config.yaml
norm_eps: 1e-05
parallel_block: false
init_std_o: 0.0084
lr_head: 0.0102
Each number is 128 + 32 x the weight over its row's rms, rounded and kept within 0 to 255. Layers, rows and columns count from 0. Numbers have three digits each. The size before them is the row's rms in percent of the matrix's.

# layer 3 attention value, 192x224, rms 0.216, rows 186-191, columns 112-223
114:096085150152108134117184124081138175155160113112146140127129145125198131105117141161110119078127093148115069104108145179072099108164138154186111030132078156126163113129193145128173159064090130114136128110123166131123102123132146116131102084102150093099129162156103094112174113178157099090191182129123146086139093190131083135110073168166
113:091151144096154103150142100154110144078133091132130104109091093088156133122173170074117093126158149059116137114128102126186125177180141150100152230068169113044114121076119145111118138148154123141114121179120148133142130120079117155064100129144116116127138089084092112171088132139125166095117080137168135126135095110139065137146146121076
099:190142129118104126130115127093086146106135127143140145126192119205129128185108166061147175126119112125148134087162110176108066070103104114126157136173173117152207110150082138150104097136121157105213143142152150168042106130118158099164192163119186127135049113152123122132154150103083087162152120139140168165150106177153141160125155119152
113:153168125179108125183131099161114114122140134116112155144204171122055087102204138086184159149146110130148141164117132147158174120097148140120095147116093128119093154133165172113094081113153021089102128065135144089112106074108119184150134073119155186130114139061153135142134146186117072075135156097104176218120136155197075093081114104079
116:131105122155186155096127118105114148117099175157103109123121158146126127101125137152084145145147078091172144131119098120119123161131104088155159199176110098131099068114152158137132110156059131145116089049122141111139197085133138066164131112142160212095096133132094166123118042084123123144173109125143143140131103185093081130175138150121
114:140126086121121079071108147075147152192157159158086147175139153098084137138180161149137125077187129066127086140117173103179148111125081117145158151141137160166129168131119123189174140109149106135145160123082113131151061208120174077160139140129170128088140086114162076167071178126120160168162117162114113132110094117165116112065168133168
# layer 3 attention output (transposed), 192x224, rms 0.178, rows 186-191, columns 112-223
107:132181231074132100130052042153146173155115086153150156196184109128126169128119158075088152145119183112114153169129131130186159087128100088105113197123135114119115156114111127129050079160154171092165106133172134080103098128156120160172160172146108089170141090146114163136140164104110159161105080120139102136082114131131148132160149151138
112:128151128154059104085066228093184097144166156115102112105157177146113100137095164156067210092145071159196130169174130113125133110085119188126104101131132121169163148195096118121104112098074118080112198115084133153124101200126142100102104129101134146115057161122134160108196076130156098112073139084121151115119196124149163151095092156178
105:085105144156187128164181148153125080142098089111156163159096122076113175055149157177149105181175161141120124165085145128182188147173108153119163084127102111103078123166152108075123103111178104173087124089087108088165110145133140102080089084171154097107183123126105082110049160180132162144129168177145139124122144129106124093092149089175
109:132117161109089105100154173131090104130174075168161103075057086142146128189113120154113088116132135076083086093135086174122105154180096114157196132100106106108141140115116089087113141162104166178168142185135095147146127135167148113118137159172113115087099115132053116076085139148119148164144073102145103071155137157025149129129113118156
113:146185146110112120188129081168148140118152101139159114195147151105142122111148135130154144140168161085060136139125139126150152166121152121180110100055153136110167128154155110093171159087155082053080155170092131133073092141112136152135157129121138106142148118104167116144125178179103169130119127103136080101130121152100176165119140096149
110:133152081160131129142112077145089129056128092127177094119092117126160093176096098073106114126080089165145130104144137115099141144107139085143151129095174144089152121122155120124078119146073150169154118120119113103140155063189083139101157132180139103099164159122172135145131140133136083055087158083141114115087150121106175141138097209092
# layer 3 MLP up, 896x224, rms 0.209, rows 0-56, columns 112-223
108:191079085096110133128140153124144126136136101216134121076125155126124097119099123114091137094113189139091166179123140147151123112113105097138145117162126205161114188097140099049172178098120160102113130122096117122069106132137130106138117075130083138154139084134151167135173162060077073063101122151190091100120097104098099123113154156125
096:149147171143116121125132113088127146095199131124103129128119157150102100213130099171122121074129096129144100104157186103163072127172177147071107123134125135128114148152170140148100169093116141180113166147132149071100164170097113138107163145081140158095134091109121070134183101075141198103100112132208088094125106137159146151116135066106
103:120170187128129140144186120141078119176145088119124104117115108078095097105131129168105124193087095141116140111086176058081146167076126121111148165110021136151087124116101144102210127211111130119140133113151168135138120171176137173073185124142158114132097073149077122086161076127109127090159165100153090131130130142152127153105159118124
086:121114130114051133118127103093155134109135156132109112172200030093042109132121119171175110093191114079094115083129138039166099101094185124153118142125095107162201101176127141115135126109175136090111122090105099091127132146160161157207163129172127119098151133121124127125041138171123110129095117178156154134071150093121118134176128095131
108:159118181102076166107160124099120183127156151085153073064103103072202128118101152149166107127140113150168109105133177144175176122110200145127147193193116170120151132140081112064100118167101103109152078142159149153151150057138133150151089105073136122163148119128149059065076093105141121177126075145126148094069174105117095160169148105130
090:146125113161139106094090180113124203133157110084107101129143102136078114130072110099124163150171164081138138154144142109100161111163165105147127100144159155098131134205108149165158120107105103147113120083121122154144125102147128083171135132131155168114158086094122090103067105112119146205114093141139098143161109105163206098091137073233
104:116148157138154164146126165116061083113099161049118149113190155097159137097126154101181098113171163165121106081115109124148099157129156095118111168137165082186160084096099107133150045152112118143144133096118100127077121119089152128150078153087115092105129184147217087100190139101150164137146097127161146126166146130084050101116140113123
106:097120120155092088091140134164175114155079129095071158201146123134127143130212126102112107122159107054135107149091114146097062137144155073128115138143122117107110117120157120174164136230128104150149127153155167136115066128129157148127096102148110209112135123145179148115115109169097152133088105212110088104156079171111122200141136152147
108:071104029137140137115133109185080090141153156129149120124146133094079089093141156112071144109089110208148139152135137066157125139163159156176097134168138205064131093166122106124074169076159140139141127144092136156171083099106134144167105133121106144094167126173106102165191131129108138140121188098169127166118136169141129189139067135124
096:066137170064136229101075073107137188105123110112156111147148104133106156165120092124162172117140112116131101113201147152192094124131112084118169129147133145071078078135096096182163185153164077177149053144087151094134153114109142128173103112114125132149129122152121049179116165099122107155089127055105135131106114204151111154204126146120
104:135118087112136172120122150132184123151160172149079141129147109167061150157059117184125078097135083154143176121153121151136150121129130175121130108124167126105088166109110164120139069122123101124089135117139100119135133122102180138173104116099174185178132116091121092112128127117173200091121069133052096170140113149126115114140103146147
087:135124139111091125166081088109131148177143150159160093153100085125138158094126123071152174078158094124136123084131069102121167115150074118078203117130090159116097108170109138147098139109182046123137130135111113120078133105089101098163084105102165143133195121145094140206076208128110152158119042129129140084114109066196113167131164131110
094:125122086078142165090129116146060085118157066146118179101135120201158121157159098116126106121123077134139105177131158152163087136123148110156107161131161113218126130144098055146152111141177132086101176130076150097113077193060157120105152150114107144079099174126172144126104130111142160128113197153158113144154105110084134110130125126071
103:096141124164044131078123128108153104150171142165189137065179135127119069138137131094165151089096146146090137131148094166145075135146087140154088165137139124081147081093143121176120105082136195143165148149140158161144142110112125116196124116182179160131160142130136105164128141129140111105143166125099138076162121117022127094087104211178
091:150141163136089104183134093162124081132081141077144094118089082161099107125153106105141182165112141104132147091127228129131108126106131140180197099133141141090103139057141146123141111122169110066103149172087183071159193154145156137124120169158157155148195144169140154120122129100079110100144107128084156103128113110226088139132126142151
096:151075082195140112161112113130081097108160146064100112103169128136107120098148122116078148056175148126167143147140107129121192127157118145104140126156130128140115123199100126161034091150078103119130073090094076093147155148086180136134087100144128099191049087163094110100115118160093100083101150101141169064116147164143117123156092149126
098:118185168159125101093173088117100142122120094104122161153099145138109163136086116141064112177107126059110151180127164144132051131111134180143107154143126169120091132120159084118119138099099103140138120198148148136166100096137147151130160159098197089106179125108116088079095132082150139146159153090068148085133153050185129149124147093136
105:136116099151099092129119105156130141130104180108097103121178144140153093127166122086116111081135153099155090103150132067164087157145164057095094092135089147134203154201107117114084112114173084116166182126085166152160096118147096144146101136054093145120200115243070098121190139111088130155085114153169142182111192110121151157121128114112
089:124134062085081150108135170106140160077125162088082166108120141083131110169113195145138128137106159067178176158107104184155202196103145114125098168067138101125128126082089162202136149123116077025134149216124147172125103145111145131154094143098110091078125122092156139153171124066106138131129132129145126154130119133141159104113111121154
095:070052216132117096092170150162148145120142148153154148127137166075124146177150168094114185144102147165044086148132141086122147113091140140081126187117084092067083151102124133102179099165146141118116066049137125155141080126182086138147130120141053144168106115137120182122103157167099153101133114103177074152079135111094131103148190140120
110:127065148137068064128131128143139170135159100168123144110055140120130146126156057084143116126140090201161144184159096130092178119162163112091178132128137142113095073146133145125102162116101121128160067162112132118190089144166138107112082124151148123139153132130150112144110127176103076167126105129069100111170123109114148115165141079099
094:123147142099138116126137100165166101169103125134128165164100123097116138181062149098124183172116182101096123148113115156178069146118128096137200140128137136097108127087128150143121170167142130112094136146139138212128094154170178156130082080113136134136088118124146119119154166173080156181171208116087110163131081215057144140095123120136
102:140148095130090131146154167145070146124115128163067068187139092097132120117202165119132086158145120178101157166127110138155075139120111118099141090121164103109186159085142124148101155117170192103158167157097130109140060130118176103187149109123174063123065122099114150143143127106149145176104201106203182090138128095141158089109139089119
101:127164101159084099106105087150143113102181133167114140114127112173122095102150112045114064131068109125138138138092095141119163162155169135087220147158074080092090152140143134028101131159162161154214106148112132131129204082131131122163132078151122123144212120092193141092160133119138139107096186223115106140107105117152119161151132122116
100:134129155147139196152095110126166110156160143047049101169127128149156090185149141087126153169122131163090116114119117114118112154085133130099127120121116106091120140130132067103159087145110158130175120128131119120049123161164144152114134166133148119131078122175103125090118117163112071097136056158168085169129130170141141156182123224167
103:208122149170140117132083160141120123174160202121086187181121121129140145152114152142115174143176172158118137156103102154134099129115135156179121092113093116110151092147126111178059136172147143044086039200110105102139170131110128106125157085105153118150154136096074102121175148096145154111174141114117113112133123097062200118082112128112
090:113096172104093148064104141171160174122116118119095133151075107181155137178143170146060162116124124139209131073150123119097141162071133109132212139085190117110108081143061135132174121203093213098122144150132130134148126161176108149044144163134143128108130163124134137105137135116198096161148112130183107121180137057040140134124071152102
090:125095178173112188131143204080183100132166122073158109143187170141112165127141100128094058120129105180111152129103179158126157141144095173086102089103133139137192100156097106085146148109099123143116121098112143080149134150112104140121117151169087132033112158140131117144091122143155157121115112180148120104096102049153090112154118141107
095:115118149123096102126182087169158140144121095079189107123137169133123113103093108100097073087112138126094080097113153172094150150160097143139141071116171156094074128044153153176109154139124111096162136136048087096147127150163110161138124095159121124110159142135102131104134173123101158098132165132097129149111101183138107124125104143057
099:128135138145144099093137169151134156112131086151148107183101164126148103122073146117153092114134116160134127158115176210132186145140105113175143169127097071181138222113160071132121137101175164162127115114195155095091144110109081093091178152181126137134075119169135075101197102141142065127053133112079133134117128151105115099101095109080
096:144063139092137155133145126135123156111121146175154161153099050119110138110086151149149155128123124129122132170132092162104143150147136135054105148105141124103113155052199135124093104205104141154069162119202147097076130143121143124083122146182089139120132134087084198148085074087161090171145123081159132179171082153131173134127179141108
112:124128115155157124161117154183108189159160121139081112097120157173087150165076133080101166139054099098115133126126118167171115134171031143101148153167152158069088105135141108101065161174097131181105088186132116140141153120158095159188111095190120155154164111105146153131104146128168185112089105136093106129127132149106115135051179179116
125:166146157131152123144117075122159168068090136096084157117106184103126130160152118085113113138078140105185133111195160181126124102096190123131126132099167120097081098120088107131126175126083106147130109129153122120123099131091174150128113152083128138113149134131133092125093177131057122102106113177147137189129082133101058113189171083131
095:136082119104093088180099092195126107151158106130096100186100129178071126157158128069137059178167164096124095082136136155144147164151195103112155097062122144145168098086173122130171158114148092089146112182164072125104093126170122139163101120188058151092102041112156185121111127123170079110123089161115100149128131141119098178107128133131
093:083105142140120168146162145144103158136073078135133108156091151078097170131118128137124098103111138108091115165167194129089057042150119107155121100085176114046119094069151073095100192155159121046101088105113120110131121150150177156156146132172087110159082112100147106120095177117070134110117147134141094164106084119166185135180156162079
097:169077050148125084184138169092113076151050126147115131147134231114154129087098116105186083117158056090101146114156170123113124147098134075111109115179085203126109119149134133139125159121117085149136112157140072115130103123142133134080107147126169197102114093105093087102160129108124123080134135110185150122105083147138138156129122191115
108:105177175079139125153090151103175083208144122089083148157132113118082124162115155095158131054134096158134128113125070089175107106129164185111061102064085113205094134105152136066128160133155180128133174149118116146093188146070099115148145134181060168122155140114098154141134091087145099159150119144129075089108151133155128128161139171181
075:117107153134128167143100151177129132117150133097086100175186118197093158161190155054123123146138122124140163088129120109045134157131101185114159113117126127115115075162084109141128105097146166129160122129112125100196129131173086118066100114159123111192120139118078167146143074179112136105150138105167112146146148202076127138132137132179
101:106105117108140200123147107165104144101089168149105113103146105107119154143179094075126156129141132083117125158114101144070155164113136130148176159069069144103137134115176155130121129125165182149146161151144082092116136119108164103178134105145120139086163173131161136183049144138087122135111173185084086091100142126121112120097102097117
103:160100138101111114129092170096156152070073101179164114169136114025134151143111134126134125130114127101157154127069128098146102172079149080131176077126164155128116103105157119107151105127056088112142129149121151094148135131109084144129163120165108113123175114139119108135119177152112094061141165146128075104139126197139083176055114112108
115:145197099116035099117141106107144157138225133136130102139182109127115152121143155142149106131150089123102181139179216133152107061110112091099081175118052136104111101118132114153114116101128179122128153142131163067119074090136146124166139144170163068130160168145084103128109158117178129076156179095135114137105124187083161144147105129095
092:146114121126132134127119088124123114056110083087086099169136149083110129085189126153131112095148144139085111101124157134168126115136105111109146209122117158105114108150146132164117095126104100119106119135094134154114134092132105185172108130093107118095159151147109185119136084113104153119106160101150227112119185114107197118142162059185
106:180096145156124201095122099080104102151220138149119122168127118141115085115171133114109182180139175100131115142087154116116132116084127165149130134109091129085120148179161083165099203109130059099099076147131129077178112097118090120179126135151129113101117153086089132142138136092157175147159095120159125148072069067076111181172120131128
100:157134175120107124143153152133122126105139178117124122109079102128089133107108185141172092163148148136130133131086174192069109123036098116119217082091167141133122133112107085146134133089107069101107120102148183141115129101125178083150086112109111090179099149134138162062108134185098145170104174088141097059084146199120154180117079089140
101:131146121105104144092085124131146137134132146130154178130163133087093168161144122170140149111103152163203165128100153116165090098166173140130085070183132174125148153140068129088120158121125113113107178121141087118125093133184164105131108098134117197107122108138153139120158100129129094132114118178056116107107140202171194089057125148110
077:163114168065163146144096085158165152106107127169111098129130153144114118137107108114090117189132101131114140130136174129169094121156169138099132127088150157123122173181144116123172139118132136153059161105143127114142116158195106115154138164123134077079099089108168097177097129190118070066091145094130125233154130136125111166096129134085
091:173145145101126108124163167132189109076099081079100134194084100125073203140121166082178171154124111135078154093120099128118150099141129191143182144087102105152117163124160139121162144135100206157124092096178140092121150190072074153195120207161151144148171128110178092107146103089147155148123158170142122131110116178153198137111116194185
104:101141153123097096097171128174138161114097122165139121164160116110071041089161153152145123179091109137168160172112175151116182112080151127144150134188177148148128107089134138118043136126070130119105083162128155092101093157078089094096150114103125148179115100150144125088151178165158153092133130162102123162077121127143102119083160085186
109:121121110143124111136070095147143089093093110157127122169181160103114091145132084087155090125134102121108113139143194077144142160075135133124104123149137169115129132148105102132063125134164066061072140164112093132125109120094110123145109101138132149116122069148121153166155136082128055145046106108103119156134151171127112128114146158122
096:125164135111095146134118111116147125135095131091164109137168160151127103108113058115108097126130110174136182173047153173157072092063147170127155127114155105099144153136155145110167161099114147127136152128145134084177081174169143109110112078100155159126074145130090120076109159157091077146132117138126145159065138137163128168121094138139
090:146120160139169173159105103102153097085111164173114129180141116128067078164130065095126144179149148157140124121172105101129105115102116169140104052131169120090104139060131107142131130156118107160069116153116123124193096162125130152145093110091140184078105138135117149145125141071179089124139148136095152103184098104124161078169087167106
096:116090143110160212074111080133093097105130098167131152107107170144181085153104095101157087174134103132136078103178118144154222151105119106094110142085174145158111160152123071119108167162165059174185166114101101083121092107120139130113135114147088207096125123107167181107105187079119173120148131108168109062155078158159107137106145192159
111:151119125138102120132143108119147173129143101106132164120149090107065153093170162111095157075121163154130179115120126102194169095144137116104098169175100104122164099171085161109110146140176128172122079115124154172127086112067065111176079158153160160164168080134116123125116154100172127108058138191132053126143144198125134168151079118170
100:113084078103146100071115115118134159131187140118153127179169119120164096140087096149075112169134136171097125137131136096132182166191104183130135099125114108080109181109142174164105184147108052148117066130141146177158100135172105103139145142119108166124095174125064164115143161152151111117140036118153156129122118067096146095147062097086
106:073095194110119167129156053136135109113107124118159163125128167158112142161122149094140101187140105090160096123182163110126120141133163022129109128081105154103091068057152093111156145138107067171135133145119131109105104155111111121117132162153087081070116100160120059132099135099105108124147106184084111128144108141111093137139127147116
092:142133160122062131064097110110145142124098139084088111169135143118124173090121150078139168103067070096159153092101178158161123163152129150104104175114112143143153100148174112138073105147133120130128104194176151089155106149088070151107043139187126092157168139084154184150147129138096143096140069156190132189124091141088068141087132097130
113:097090161129097111099110094150115187163093098103126114121213146088141114133125129122085110147131079112126095125050152173089138143140181149161070138122156125138164113097037102090162123136111125102144145168118158156085107055102124165170092166107190096180152156152134100152153111131095167145139115126100142195101132172056095177200120079102
# layer 3 MLP down (transposed), 896x224, rms 0.186, rows 0-55, columns 112-223
104:128120105116087129160137138129111156111101147103102125199160106142163133175128149157117088125114115076094133138120094126134123132120187185124087104072091116178076149128089141144109087140073055093153126149184114100148156144127142127119121104137073101131153134191166118164060161119165170105135116131138134208103127136118110119147098145138
112:095177138106145167176151087114158169129125130147140191127158126082154136150119112171093113124133116105192101081157133089117101163174104091130118106065044092089140122149148133117145121125094181160098109109136135101135107172131117152152079190132202106133124121180135116099160082146106133164138160115144120115172111096222119143112133131117
094:131068128102099125116091101139147141108186036169180105138117124118106141162127161157161097129070107117141115123112141128102144095147133145099082161106117157125151154131105120130084145161105089168158107160104098133096115127095142161089125189113096169091153161098163125138068092105163156152115116113131054148162160073121147160134142063122
102:167127140138093091138136137124076124187123154091150192078088141115155108141154089104091091133155137112158106123091164159113138103159095145064140149119131193123137172130198114114148114145195059099099194135102099119178085103111080161164159121153111102155083113089122132160103148158146111114056053142117219081109171139142143103102121162164
088:177108161142160098147147133102151124144112152119121160128168156184117187034152088170113128126148116134100143057104137132057101088112087165108195161100102073135160151055125133147097156148112074108122105094143127108096106125140058109102170149172200112167095147117055118091160127172151064104120113117095131119155121151153087098128166151119
086:110098166175103059160149085102145163107127123069085111120192186131149082148110138105157102117139130131150124132161125157104154149126138157132113124112166164087173140136138041100090122095116163192122115124136152150126130143096112175158090145076173162083133198086154076142122129138113124198091139126174163125140138110117199104100178114180
083:131106206111070141120124085078103083094156134115140099069093151142110146099137043092135148100076124140098151175142093128120159138126151220091144114111131134038127098148078176150068180156106113108155144191097110139138146129189128120147129103094112166156159158129115098135126159148099163140103158173062175194130097097167141142167110113127
106:157100137100185144141148127081087161099149106103185124134115135126164115123111139120131159146186112108112103085102207116097141154121123113121115167159113135158141166112161118193153125144145088141173122134146155113116133153099124080088167141115149199149083124098065157132172107153191104185128096126091147114157116139126150071101109122095
113:082075194154111156169183137177091149132151090157099144179095124102159094159071093120085105122135147081114154106169131081090095154137124096065150142114107029140053103084110125123081127151119124101108141104157127105091146138203108163173152172080139109098136104199138137109123130080139146131156077175179111161184045128198165124101116128106
098:173174107111138101103097160098111055137075126131097074107122174121101135128150143056124107170125133114105133127139121143127106146114128164101129184073166130187102120112105094147169109040123122121105154126188106125119146164093134120090141147133102130109062113100082153158157128160101088120120073108120038143149113128085114168089155101092
104:074130137163130153084097062131145128102187119112074081110065152124136101205106188145174066148091087133104150105186134116156160152089087101136141093087165129114172118103109137109147126166033108125113166154185113147143155152160166078092152117129148169165092158117100106113110097105062121190135210100131179133104082183144128110157069102172
093:138085125135139157116134146087091168109108174140126161160125142127093133157158181111132129098114110135163064131104152207088129146151135116183186099158174162159123144131193095179099129151144171126067106125145103178113101122108154150125117105131146127127185109159151158139148183117114125095102097152160110129125129172114153135054112180133
114:146056103080081109151154176138115222070159187128159141148182102148065104153140164186119113125143115076117128138170111151155128126109078162135117182089150106113093131106122068139182115109103117062111081156110110119108113103157082131125174133118103129119136104184132120112110136090146144152045127173193119104137102115088067178098165159112
097:122140105136132168123129130140129178097138134122126099103047158168146199105126120146169122131179149155111142173092168137105167179107120141137189164144123118132121131172092125093156195121150130136166116094193163136120118137143129124125181145120122127152054115150133145143185169187158140204133108126109168156194122133097139199145130133093
093:157164180122115090181075078156127085180136100115180093120144151107167154149124099059098111131131099134127170122113083127142077167131137128131098154094125153098083117112112132076120113115118144176143103116096117168207147205095094177086077214078094110163180116075155086156158185102193117119116146100128158201158156130091147146100164136104
094:146121100101074027132127163157127110140121077196135150113129199104157137163192086142145125137137148091107105143138188126147155142134183105140144115123157065123134107025066114047129146161134114123187183165163161040148120105122155169094142138176169108093050156118140089180146121110095058123159101137168122117135092080138133193166082145151
093:118140077123146103140141108138123109088158109087045113113154154097112157136150151166072151128175136068126143098102129162132105109107119169157117155110149147096115090127097103129125116227130131156212148101102132130147119189107037135078101146052104100017188124150127145142131164081162139124079100145099103134134179160086129095106147187100
108:149107128125158148156066123120124150147137127192117146161123134132182171191125144176092150176164113131118097073157115120165104167126162148136092069162089098149171113101084128183144094144087138154177152154154158065143113148118155115117140114155143169151172155126119180094102162111091078178078205132110074135139131107123146120135129150153
095:151135086061141138146150151091099093111138186147163066127188159133108127186182144160126088142139129084155092091101123176147156158140102160128125119078146138095113131162121119160114141160136086103172193134086055124100119109135105116110165143101095064155178120055121111138102135107176136109143154112132155112177159068132091161135120161176
105:134166164142134137160129113121173090180113146126174102131131153167150125112082173101078159124136143133106141143111093133153124127114113148109090203103217109122124156084124105113135137137189132096121241066127108172163108116150114124159125129137084129160106070093121054096090142168180088096099145128146134176127077181125077150117137123149
102:129178093112140195158137174111158109159119115145083106041116110101068149136141174105098092103157124095132124088101074173158123101144105091105114157136148178151159115132078105104114065107152093161149183129119133118150198146103141104079132142115121129122162079135133109161140149125139112162097073106140096126181202134082093085150124160148
090:112103142176127136196144085116100168131148122097088078113083143129075114074201073131103118134164125155108101077085060093140132149107132156138104117135123136131110113123133158179111122146091097170143111153101091121107145105129119146161133107127098095190103147137123117067045103122139141112099173189108168164135182121188138150125089048127
091:149143083125117115135118156200083143066169114129156090139163085124150108141078202179146114134122107154122195134092127125115093118141130125130173152131151108087115118097061097149105120156101145139161109134134158126151106104087132124098082084208131141085130106198123125132078091069119104130197088125125154142166159130108113186126133166174
103:082181121158099128097101150093176135146117163095103139109159141109100097185140088051113175154084131152101153092108086089143162086191106113134197163131127164093136178117064138075118193142143139164141156103112159187115129135140130113134146082141110189147118134096107121115166107178065148125121181123144146139137185133074101168104107142130
106:101169072105144138098126092075103172107187074098161114130104080079102110104112153154136133102096215156130113134163115095128152166156142160120114160174100119160118115122103156132108182137078136173135118138082132099140165127095153132132138121100183127079194140162149142155104114185131157086149158136151140095083099116068106121094106112092
104:129121107107056162095082171120124115146161157195087122117129099158128125025139206125104137087072154200137177146099134180125172104168148094088130154106083121155107130124122147170104149124139136119114154117157123109184177107130094171135126102121134130090178134081156056102122091124118174128146135091134126193153134117126135177092134145126
090:119127091125147109150082108123080153129077110168098112180120124105168158119166108156179169116183083122173175110063151105104112093102152114132132126097090176160139107150117168144120149163103177116140141074123103104131070143121140117152108169146159102077153111104100089077105162148142137166210156146152140161149116078207133115133179089145
086:114136098114130108161099188094079146172124165167154144151136113180170130090120127182081153147130171157141141157158132104118098108157084132093072146165144122124104168154131173130129149142123059116123134131150086138120131100191110118118159137127131140147107128098081107129017173158189115152172101116150163127134194143129173152142139113128
087:112127139109128138140111123133190115127137118161060112125117141188184184037104126144127165125126166160130159122129183153148078106109091133108115195133121118111109154086085125128179119130095084093105153063162047060134070071133125094092133130179085150133126134092129044128118177189173060165161122114113148112134161133097166178128096155134
105:177108077130200168123094101174185086150111105068141095100098138089114126108166077123085148163128133115147070154115125126155105130084175132165099146079147200071099131183089127123149158144099129091106131196087131154111115193107160172165124110059149130150141134121140143109068151144145142119150123161131153153166093106203160115109133107126
091:119093101115153113118165179105127121146094104122124133155162087088054074076129151100103109159063163123121095112150161136117163169111141133148168135127166112149158118057170157149103152101081159062181181127104193097105159140129105059181121143183061193099117123131105190128146115136072096110053119124143142160107191128184125073102114077128
118:124090111104158173066126190135107181131079135109132122124158116081122130167121096169138124177142137065125147189137089146192108123152071099107154071114144065134097090099189109094133121163110147151170111164188149088121102098147138161142131172144178174128144140150146201116096134119133099111098100152089098092132119147079126089118084107153
108:142134075139151093140132176132121097149166147191125138116131201106114106157147134059088127107145105127103151172151196114095085139147134167161101123120120145121083158115077105134111122111148126154150115099145086145214136195096127122063143109181050110152074143089127124118121132142082167164105082061103155096178125153114129108128063094128
110:089166130157094147117094130124127087149203168138111164108118143191148100094151084141105132132114113138137165167065144108098120112180087095204138143176101098067112122102127161188177128168121096123117173146137083225188119095131135114146134115129195120122143182118121193147101188117173130133108146145118170150154132155075172151113096140116
096:158133108111193082169126109147052157105098151105165106135122098117123162143151149146121146111111111137165169128124106101133093119173158112127128114153137095169133206134110103153131050138084109141099110163168149072120178128081086046112080131058109135129153165097128112089104154098107100159149083140089143137149141117117140107144127088156
102:086134130118097043130113089098157168119127175096073098091065156131137139128139132137180096075090112135162140133076143136121170131137130207104173162089073199104191103163132163134066126122146097161151133087133130151076097139088193122133133119129067152174126142074122071131112130143120155128077155087129145081121125166112116119131171128100
098:135153114125103167161143155188144088187117112144070156155166064176141203078124126088128129151138170090097167149087129081140093111065117090122178154121144099171029101140159126136108131062122121113092160103095161121158151146187169149127124091147146093134169119101075115130132148122046104170113137092160153071166108092136117136121138133081
094:126110114106115131120201147128108166124113144141110172105148077073165169118095098170104104174109119119116109131086115100134105096087118111177161111069123118144098120083147147140247095146153156082091206163128145166095149092118113107160115136117160113161167173190100122110147116098126119147136126190132128079122159093101162127063138158075
101:112137170094112121154177066104098122102123120072143075146136207160129200138141125130210086135132084135103158122149185130142127139159163092129145130139166125122132197160120076121104122033094144147116114167170119152116110123101147140096120077192141159140156168166086108176146150131096098148093163093082107189148095172150103134090110094143
086:116111169159104143133089199140099146096105123084156140162120097144153081137089177122083106160125130151081063170071097169115097159138166081077129118114172124142131137074079135123095104205146134156183112137177161119110196120130151127131103170054173162089131174091121165131165137139129149125130123153132105130110104093127128085151138137161
109:236132095116153143087116112113154141123085137114182156080113119158095118122151077146165132177097140173114136154172104123174143076098182133149097104163150128176174100134098122154156114167166172083148077128094101152115159129091065130129139167147125115134113118107098111155075118131110124068097143094160130124137114103155145074126140145208
098:038167148142120116171115059139160098150130100112119105074099146172082153171138114131144070108103130089163111072188130121148135162123120138133209158144174092136127125171114151150138126176204098125139115116129138188137190110126088079111123067112149123075101101114113150131119124104136135140154135124101107087154169166093113106099134179177
095:142150120146181070129144153108165127102162103148140129157155138126198115162125118111097157157146159124167118137119101136092102114103125158124108168131159119172073118127109139161125108113160141119112138159104176136099149086110179103100053172177152113120125151168138106099076166110054167148118148165121051110095159107125154090142097108153
098:150116134111066157192093140172161100132139135102202110172129139174127192139167140147124069111098125142107159132121130158117074103114141123188089180087136107105083133168188151170093152094114132143104157102110148122165145127162157125148176147153126127081133121142111132139130190137155121134126134179182172124158209106092136176113131120024
103:022171092157131099149090188158117131181129074095120136200074084180127136132122113105061127184100175113126170188129156137109184161177093070096109183144132134117145116116144188079151123157162135115153094144117140120170091132080116178112062137120184016136133108068164154126095111111165116111132109120127094138100159135093191136145114139168
091:066095181154146144186136060102139106059093095101161146150073178145058138146100125153135114168134136136121102103108101136182129137164174126129097085186166136155152078154112148146068124124147113105145126153145163203082147085136095173089171141108080170093138083142104095096112129153189085065154096106122130105144137125120173112136143119127
090:148141179104169130136109065183094179150067199103161195140129134180114077128215098159180150168150115093150098136100114111082136087108177112132127096157175168121086050162153118124090077046175051088140154164152098092120140111132137130115104112082118089103151130137152152143137157151143149108136098084184151169097080126097124085176081124131
093:132156129108127087158092130180189140095125159163205123121195112104109120094138132101118160094122150159103117094140111135137137122127106112136188152150160100156151145074142135166124126113230126154043146087162060116146101184125141112115204142121057136106172125085110131140146117171124120177165151152090124089172104088067112140116142195109
116:120117142151089139109128077154146097109129129095124117066120093151141040066103127144096128156152114124170162157201152081179151177148128121124137163127177130127132126144095052154091169107170083101085141095101125138179177147133145167164133088159118208157140066105118146153176106103125142118104173100079139102144127131118142132138123151126
095:124092078126030148122049100146048135127070086148104126134143193186096125134108145111154181073137157126110104105144119107104152090122110114095120140125141110075139167086109152115117091158124123120146126117113081164160139127163153113115101114176129106132155065170157127173144122155123101158120152165104130109115105145111150093123145147132
096:132166103186105157133100099088164168144131107196150146147097113169132187152160149139172137112164106127123157160114158143122117186118122153130105104105176107158080190121135123183123123128155093110140136126128075115054101103108098159152121104167093130164067192077136124085154124159123118112107185100127118139072084125124085165134110047128
105:064059141144158139135189125084126059072127121181133104152129124109115096119156107156129136131144128121089136099136064119094139141109089140172082150129158101151140174075171088150206147104122085131147150115142119128141082130074119169140161140106149127102119083138146163177127143054168165148080146131115193165122186176142106171103155078116
112:149131158102113192156112104101125204138136114160089063171106108143208161138103117160115137147126147124156128182161136104085109154130075115144077144100117127121101090158084119139129158106102148094169146154184102156180133160099142047124122098105141100138182145175061169114173142157166112128104146124101129155119065088111111164102121109122
091:130066097086156139153110105075110107107056078114097145217139112107164174107127154127095163138147094125155136150150118141132149185101124117164124102149073107192135176106144113129150153116168207085115147083135099065103155106145049068153168212159148117136097146164161114111114114075125170113116118098173159105105183168127173134108121118174
102:099111099147171137092114162131165158111172104156056123119110100109126137137091137127097131113168176132167124176152179123130163124126068140125141127117172119162120162079052124098157168035163119112145230167084100070159110169133168116184165106109081137106137108154065166122138137136101137058114133105127153125077115165072120129137131152104
098:129130104129087182160136096117155093142119162095149129156135140102138138145083101126164134124154106096116105101064127161165115131142092095088066191132092135110067148097126092152102081163133096127168115125148116074147111098094128131118141104080068095105136105071123089126127196108119104103132173192134168120164135148132047128155152085141